Weights of a small GPT-style language model, trained from scratch on English Wikipedia.
Size: width 256, 4 heads of 64 (2 for keys and values), MLP 704 SwiGLU, vocabulary 32000, 25.2M parameters.
Training: a variant of Adam for these matrices, 1120M tokens, 8545 steps.
Each number is 128 + 24 x the weight over its row's rms, rounded and kept within 0 to 255. Layers, rows and columns count from 0. Numbers have three digits each. The size before them is the row's rms in percent of the matrix's.

# layer 3 MLP up, 704x256, rms 0.0745, rows 341-374, columns 192-255
100:123131114152121131145151145135125107137098131119118109159131124118127150135128104119163138139114087125139162146113117140095143133106159148104121166122132121160165149090118121151163155104115097
095:145141089117105162090145131136134139118135119067129115102145125125096137145102131131109070143189153119119122124142164133142147119187176120155143127148152120098153126080190097133114147150163096
102:094143084147118156126146122151122127128088119171083131105191153140152131126108123131125110101128110153151093137101157149141149127150139114118100027160175121141153098115098091113086159113146114
104:101121097149111115090085155095158147138154087127155122130156140160129106129149159141142167070167164153130116150141152107114126123121127127103121136105138091131117148117111102095105179092160168
101:130171126115100151132128094132141109111076177163093147102172141149131140105146110152152166163151116144137108126175153077140112119128154139153136118122120126128133131106128130126145096141101129
104:122113112165127118110133130200120158122118082151104096160132115107154178153195080113130175150132116106117114159130111149137125145134145126088153134141126164144128102116131143140111159134097074
091:102115112129114117117170143111092164132131145133116147087136149133076133122156115143114115118142167120126132144104118124128107108162066157116144169120083121163127120084143142116148148112159141
104:139127094142102126170141162130129112139120119093135122136141104107076137130163087166131148101108118130112142112093148160114126153109117146118125061091131123184106141135130099108114145131114147
092:155137131114128173121140119139120129161169119149108115131128092096109113148147118097083152186154139109144145159102121102114140125117167118141120151160137148138137118135113092099137095121158159
097:094111107112123173142145096101137180147121165108134101091127130047099140155108122086078124161122139116148107142070139115114136143151126111127145106117129141161095115131138137135145118109120143
101:133156143117109158114108117100152136142129139155129150142128153118150100147114117095107105157138131119140161132109124121127113113136114116125125092107120135138162121168124094135107108124172098
104:121145109130131116139109080130111106115097174115109148110113109157160123134098123125148150126204105128107120136110154145132136160158112153101097095160142106090152138079112099119111152126158148
097:152123102171117149129141176118105102152200164148150103137126091100131157123136133138110135134143130127127100138101171118093112111143133148144154101123156133125124073110131125098150180149123137
094:137123157147122137142102082105124133116119146151115145124181137096115111099170129093117124124125162137152065130176151145118183143140175098088160151114129145104122140139140168146135180118149114
102:157119106139133126152077133097134132146118138135118105144074129104124154129148138135118174095148122094132115097125170179112159141171109123141138137124087073111148175057157135129134129147128186
107:127153123148194082143137130123174126168171179142138097124124115141159159114139153163158150091101132144079140117142127099112104134154148158096130122134130099121096115107169116146125154180155119
109:124105135140121156138163106147153104152123172097104131130189158118125141090142145156130131158076088146149141152143139125136098149131153130159105156092133143085122157091141136112073145109154119
097:162149134075109132136127161130143139103129168143135115120114148116107134153095145093118147106124137097127149153132146118105126129129120141145108142127120128112078170122102114110103145138141118
106:173143099173128198118144114105159107210169122117102133134145118173156147145148089117121159080130138128113127146094098134142082115140098159164115149123099087130130118113129126113143128115148100
104:097089121108109148170128167102092125112115086083145145113170097111093134132128153125141114129147133123104094121153112167135100122150146140098153107149137172154132114139129144098100114139154143
101:127084125170097120150138117110118121132145108103152148128130089117120163134157120133087109139073144126107165122141130160151124182107158139125125114107127101123158111117122107172112099075104106
089:182119137152117174116131098088172138119148117114148098120149137141143122128100156141121155139106113171125071134131136096099114105113105126118139138138152117121131122143128133144147104094126075
097:147089102086117142140128132120150118142124172129176137110095126150103153099120123126143140093108150129093162134122095123171133175149115172126143141133115140120142129141170126116073127137073145
102:121132170134073104154124132089134124152144090150121109125097168140152125160119127143139160105124100145113117097172152162122098128141132100132159110119127120123117150088138159138083096082135118
103:173159100086138107153149147101156104124099106136160126124121120153108148157134123141132100129144117063129103110150111144145158136145144115124150128166111176142112149111098149128128120149118144
103:137133088084146119182136134134100156128115114179156131170125152178143134156130152164146168147139154180111149106128080117145090185132085136128148140143130153156132132174114144154120126156111105
103:125121195121169140144108117110137114118162127133131154146121129107138112058037153149105155111092120108126118080130124108135142158116087136125097109088126111112142163114097155125108111162098127
110:177109116128149164135070125126173145139137125138155143188122128131147159109122108139140148135142160115092137140140135139159126120146117133148181117152161145132156182148136136079135109113192207
097:146105140148111117136138110120153134131132125145153134093077110126106145106179136129142114136124122114115139174181140138144107112111121130127125099065114106139144165113123111147118136173130169
106:148158155121100125137120105157118103118120066146143123108123131139095111139101130117089123154131145157132109074125114139122072134124142152118157126118126107099123091158112126123134146085143119
105:135113118103156149156127177091151124129144119170173117174159123110128160127126142099160103061150128158079151120122114132148145164102131107100153130127131120118151122117132121138154150160122091
103:142085129134094124134168158155138118110132194131114147156153123109123162103132124153171142175143112138135121143121150140142118103088104136133099144094139089136136128110182140142128134164138131
098:116049143125127107153172093159180126170119146142107133150122170166110112119152156173162154112126124142132160112143071113172072125147174125146139126119143131138133145134132098120110113104117130
099:144147145128157125140152141153155122104140132157075142171139125121112137148136117140156115119163107107137128110158144111103075128144143120122115204134137112131073131183121127075145137117156097
# layer 3 MLP down (transposed), 704x256, rms 0.0707, rows 341-373, columns 192-255
100:107151113092150143136149119137134096111154131085086095105111106121101120079112119168140085144115152127147134108150165140132093117145109128151164152148148102151131125111134145120097103092123087
098:142119132184090080138171151155102106124136121108108114158110167085100129109105169124134124142123172167121113101138081130127119118138127127140111103163131108138107117146121114124145140138152071
104:127127155102124149099110131121108148129086071100112156148138133122126152047098159105143141144163212124137124146141127138137131137157134121143109092109144096146135138139119119117081121119140097
102:115091111099160100109106145094113131119115091124128117105150135101126093125096129135122176114121162124150159085104102125153065131149141105110123119129115124125095110094146104124121157082139097
106:130165107108105141097120150121119130104151113165071133099149110130117093179104114127139117104177152154119136127097128102124129085138116107122169143134114151098107120097138154094147139087161121
104:117101119149168172158137140104133131148101113075124129139112163168107090045111127114143103146119132115101130050091103102115141141140117112174127115140116154166151125156115128119136110138167132
090:138119153089101084120137158131108152132146122116115127189106107148101108164155118137130152142153100132103144109128099128118117056131099168147112138100158134112120128170111123128109081111138137
107:081132141192107120115110124127105127177134093097132128129125140136093120108160111130131138120087148161099143069135129094109117123134120130155104134088125132089152116105132132142126109118086101
092:116108098115174120115124130072151123126116109166123096082133135147145135137137123123153114097147143137106122097123120147148126139159119139117112101102129128115121090112108140108134149139137107
095:169117181123108116095096127176133097094102107159131128118152123173123132080125080117133109091145143135105159083130082147107095119092139087156149123125134145154141123144115095157086160131090137
101:135116106103143146148124143130158080125156132100113085163103106101138107104133126120143181138107118144139126075146127134148140140100139149142092098161143164144137171112139174124151169183105125
104:112145124132152078119148162143120118093137090136107121134184172107125104150108120138113119113137093082132098028130106100106143101142132110142120127123160115137123146132103102126116129143120151
098:129144137169122120106111113106156127157127078093138111141119143102108115138131093092132096113124154104122075064103116108126164128140169092131110147146153104140145122138091111131089143124124101
099:096135102151160137120100153132108136070127127136091145115141135119088154134089117107097155125140124131067160128098118099120075171090118111103134134163115113084106121110100175145106111092163139
103:137099118069117109112142068129104099134098125125144168121137125170146091143063128162165110107128130126155101065111064131132106119144172117103157130139143153103091133189124130130135099139137130
106:133121171167137100127102063147110143114135090147137105122141114136128170197176174134130134139116151149139154150119171129105163143125130125133164102138118151123144146162125122149105096164123142
104:145129107200147137187138107133142124136146199121152179133142142139134112044085131122082129127109152146143133122134110101107138143102121087152144131139088140111142135138103129146125127139162129
092:104099139132145134127135086136140128111120109137131129133162148172161144126117120142157144151112113156130096109171103085128112130054146117131099116129166134128147066105129126152142116127106109
099:065100136066098089119118178137137154067073119118146150160107140095096115111082111106139121143129134142151152099151120119142147118142148126141156147096120142121107135121152131129113142153102131
102:114093143158142106086162126103128124110129111115156082151172146097180176056126198127110121065157055128120149117119142132128135116098109121119130088135143170143171138162100118133141168149122153
101:126141151100167115110175128098142157137118150163124125100128142186120129056123125148133139128116144136153148150124138122166075115133154104175171136108139161151149163142116119115129135153155132
094:079078127149097112125132160119082148155150147130111134141092155134116143115106090118163144116159154131117134129135093109124143121123155147117089137137095138161127119110148122142136147171150163
098:175091102118147101139107111138163139084098122112128144116133112130124147089156139140178137117131123126070130177113128098120115139105114146147106141144145132105148110082112109084147082117153172
104:117160096137069137117095147109093131122153143118142127156146094201109125095143101114134156138120125119171146146089157180105132152123105153144109150086120140113088097131107104144122115116146120
101:115106145159119142158171136123167137070144111127145161212155087125087117161119135130165151111140097090151125081144130114120132110138156108126123131109178134133133127140138098136155113126109125
103:099127108171152118120130127130126143174137105135119155158117126125155126175154127137126137117143124136163124127136121104140126099127111134119103151057172102132131132114145144130148158081132167
104:101140174067173124135093156071100139084144141124166103177158109151110151081136108134117141129113118133108155137085147111103104145151146143186148123117116122088161119136120122120109149154142156
107:086147121120104108103107093170112138121143112138104155113158103132102136117118109171129135141109148139140147148145119087132129134148086102159085140158088105136115125120108089091127110146135059
098:092124123094148145148121124081124155109114097107130104135113157102103129171095121136134162177166178138105123059152163063139138151147156075150102146095180102149105105135126121142096130156112146
108:149144154131129113145171170160118162109151141113089114156101143119127155255082124142141110126115128123132130180158163157163143115138090109121129123107149141148132100144113160110177092173147151
101:152110100133151155159143128107115122183179140108158127141142114104156123154126155123152141123118134137136123112162141119141179150060114116168067152158119120117150115118127164113094109112161154
103:091092128108118126122098107153110126127119147130156120130092127152138120153145130177154146118137169137105078119109153173150114112126110145142103116134145106109145114099167132145114116157099107
092:144111126165107129124107149128143081155138138091112103098155143139123114080109148143102137117157125170123130085146105122135123128094121157139140153100123137126083106159093118172111135108112112
# layer 3 MLP gate, 704x256, rms 0.0795, rows 342-374, columns 192-255
096:147135156113059141166114111107129113107151123145127101138152130105153119143119161127128153170118087089143135154153148138105163116105118117105130135124141130092103074128139132153158093119148113
109:167074128116129166119115104139111134124135027100115115135108146112074150132115161148138124091166107127139140164139074151088110128153162121124122140120122154157118152100115165139092127104145141
102:121122146157159167085121069119129138093113130103141154077099122116105133143131112127086082159106116148103116103089142079150131127107138169088154109142156147140062167077130083107154156117130156
108:120174099131151167090129168110133155170154108144103133109119146140104101167149115127079124080140134146139112131113162131090121141150084141143160137135132181109124172128113162131159114042129138
101:117114091104110113111128116143164143131075122145096117113136062121114137112119102148167122134163123156107121125090150095141108164163128167172139119099146138151108130102115125099126157144130120
100:109087129136146182108092101142104132091101138141110141130166157145122136110147114082123125146086140115107106103160090172120122121113119115114105141097109119094096141121114132161136121113119147
105:142114150144099119137134127138136117158127127128162121150141160121066155138141128136100113168139131107138144120131130091111137119142111141129110102045140084135114073125134144135156123094121117
094:109093116157142117130135128137160131118149148182086157144143157114163106124124106147131110127117153102121154143113117131146097110168131150153111087088152136133136086098153121159115071127126141
098:136103162116108144140130166102186139131127177151131140136171155127134128133113147147110150143073093121152120162121156114164138100137122147109134100111107107101160122115157132133156132136147152
100:147140107128123142135114114130152129116154125129110113154120103153144124116141125137106115166170111142122115123085124113110120150122175120163124123160137142146097085147144121118138126141134162
105:161143098160123166141115153100127098115143136123136090119093178097121149142120149109162148119122141125143143133115157147087106141180173056108092110141096126082135087149138128172129130132147115
096:107108139101079130168131089117094142114115170148164128111094115127107136135174132138145160148103133110107136120119103130131119159141086127128188125156124144113107135135124137157119152142041129
098:153157160128078146121163162115110103182143104159119122128109129157156101119147105131137118153116131134160132137156130126125137127102124176152103119126107178155155081097165117152129113156137105
106:131140156144103137113098157169109127118149139157118123144116143104143136124127175162159110141161087110138158139146102119128124119101116123114086150108107116112133092151144145152129157091129124
107:168104150130112127158140138124113101126107128059144128118123123161118130108119118133159128148108082123118130085106082115126126124118145112136082119125132102136089098123131100139128165098126106
115:163125137154067169121137094169124138129124185081162112116122082154112176155149165118147136129125088116141118138121119164143120149099133164164129109113128106099126133152104110123110125090136100
107:114106131129145129110134105071109110085145132121151146144186160136174123123131155136141133149141107156127072160160088101119112120070138112129079136122131139123152081143118117138124104148107128
123:157116108195148176151150116110139116151133101134094121131157097145162158129185097141074086115146090105119189126161116119074135140130174097100130106174122135125116096135152099102147130140142115
104:154153102142145145134154081106115119127095147140160117151115066118110122122127141150129100120177124116127129155137105136150152193146111149138167129140136130103140118087141148119120166129148160
105:180136093112150153109153093150108131138130076148157159117143136127135153128121146133161129124114113094141125110098144154163132168143172140093088175132117114147121126100137137143105174078148145
091:155117120156117135159134082136107148147143184142156140111101163107134136105109101144136133124144118102153159101120115093133126100073169170098108162158135093119112151126166130174142168163132146
091:121117114117129118136193105122108145167132102112114151142111118133130145162131113111081113141117126129125113129156105148149129128160154077137144145122075138148136118163113116168113169121123108
102:116131126137102156142158095115112125172124135116141126106148117119119124106130107108110174145077113116123151124104153126160112091120151146140127116100139117121136139119152124125075105100172144
100:128101183127100132152112132155154140142159138144128080107124125151121124131143161138140181149134144104127151121123116121090108146145094104188113132143137147099115107124130095144160115134102117
108:115123123131110140154140072096147143136119104120152129120094122088129155141136139126102142176139109164130154144143143115141106142143160129135086075119106060067141109144099147101122089137068132
093:140161089150100129144119127152156140144056175114178126119098185136107115140101097134141110154140118143139113108151121118136131129132141169059127127135151154113092147117076121139145135146134115
109:148132112124176164134131117102136110140132083155171135124149142106123113116170119133126117113138103079139108149148113123110073162155180141121147141103159133112162168141149137165134140170129171
094:146091114125113128121132123137141143154117090146109148138121091130120134151135105146133165107140122148145136157106104182111150109111089146153132098104139134114101125125124135190156122085111136
114:127142124158194149126143137120109126101110110117092134169097097089122133138096129153094129128095086140133159141099134150076111109152152117123121119188139133145140103126104117155150114105081152
104:101121108123118119117100121130107095158136123136107151140129102127130182145134108122078103081147121100122134153119140186113097111156138111110112099080129098153106104152099139184186142149131154
092:143133142142128136094086104104151104150101124131116111136114117095113119138113091123086114190111136128082110119127089152118132097126139076116097150113102105126139128169118147153102072191094139
098:156148143126162130110140133150140122147110127146116139134101129115131108075131069151155105137095147124101146097131080158138140137153129137066107130127121155136073107090101135145090132112110125
104:142119115137117165122097091118106128133165119122148151106136096121125120145135136126099136136107135115119150168120134122134136100128140138113125061120092068109124144102126141176131124131102139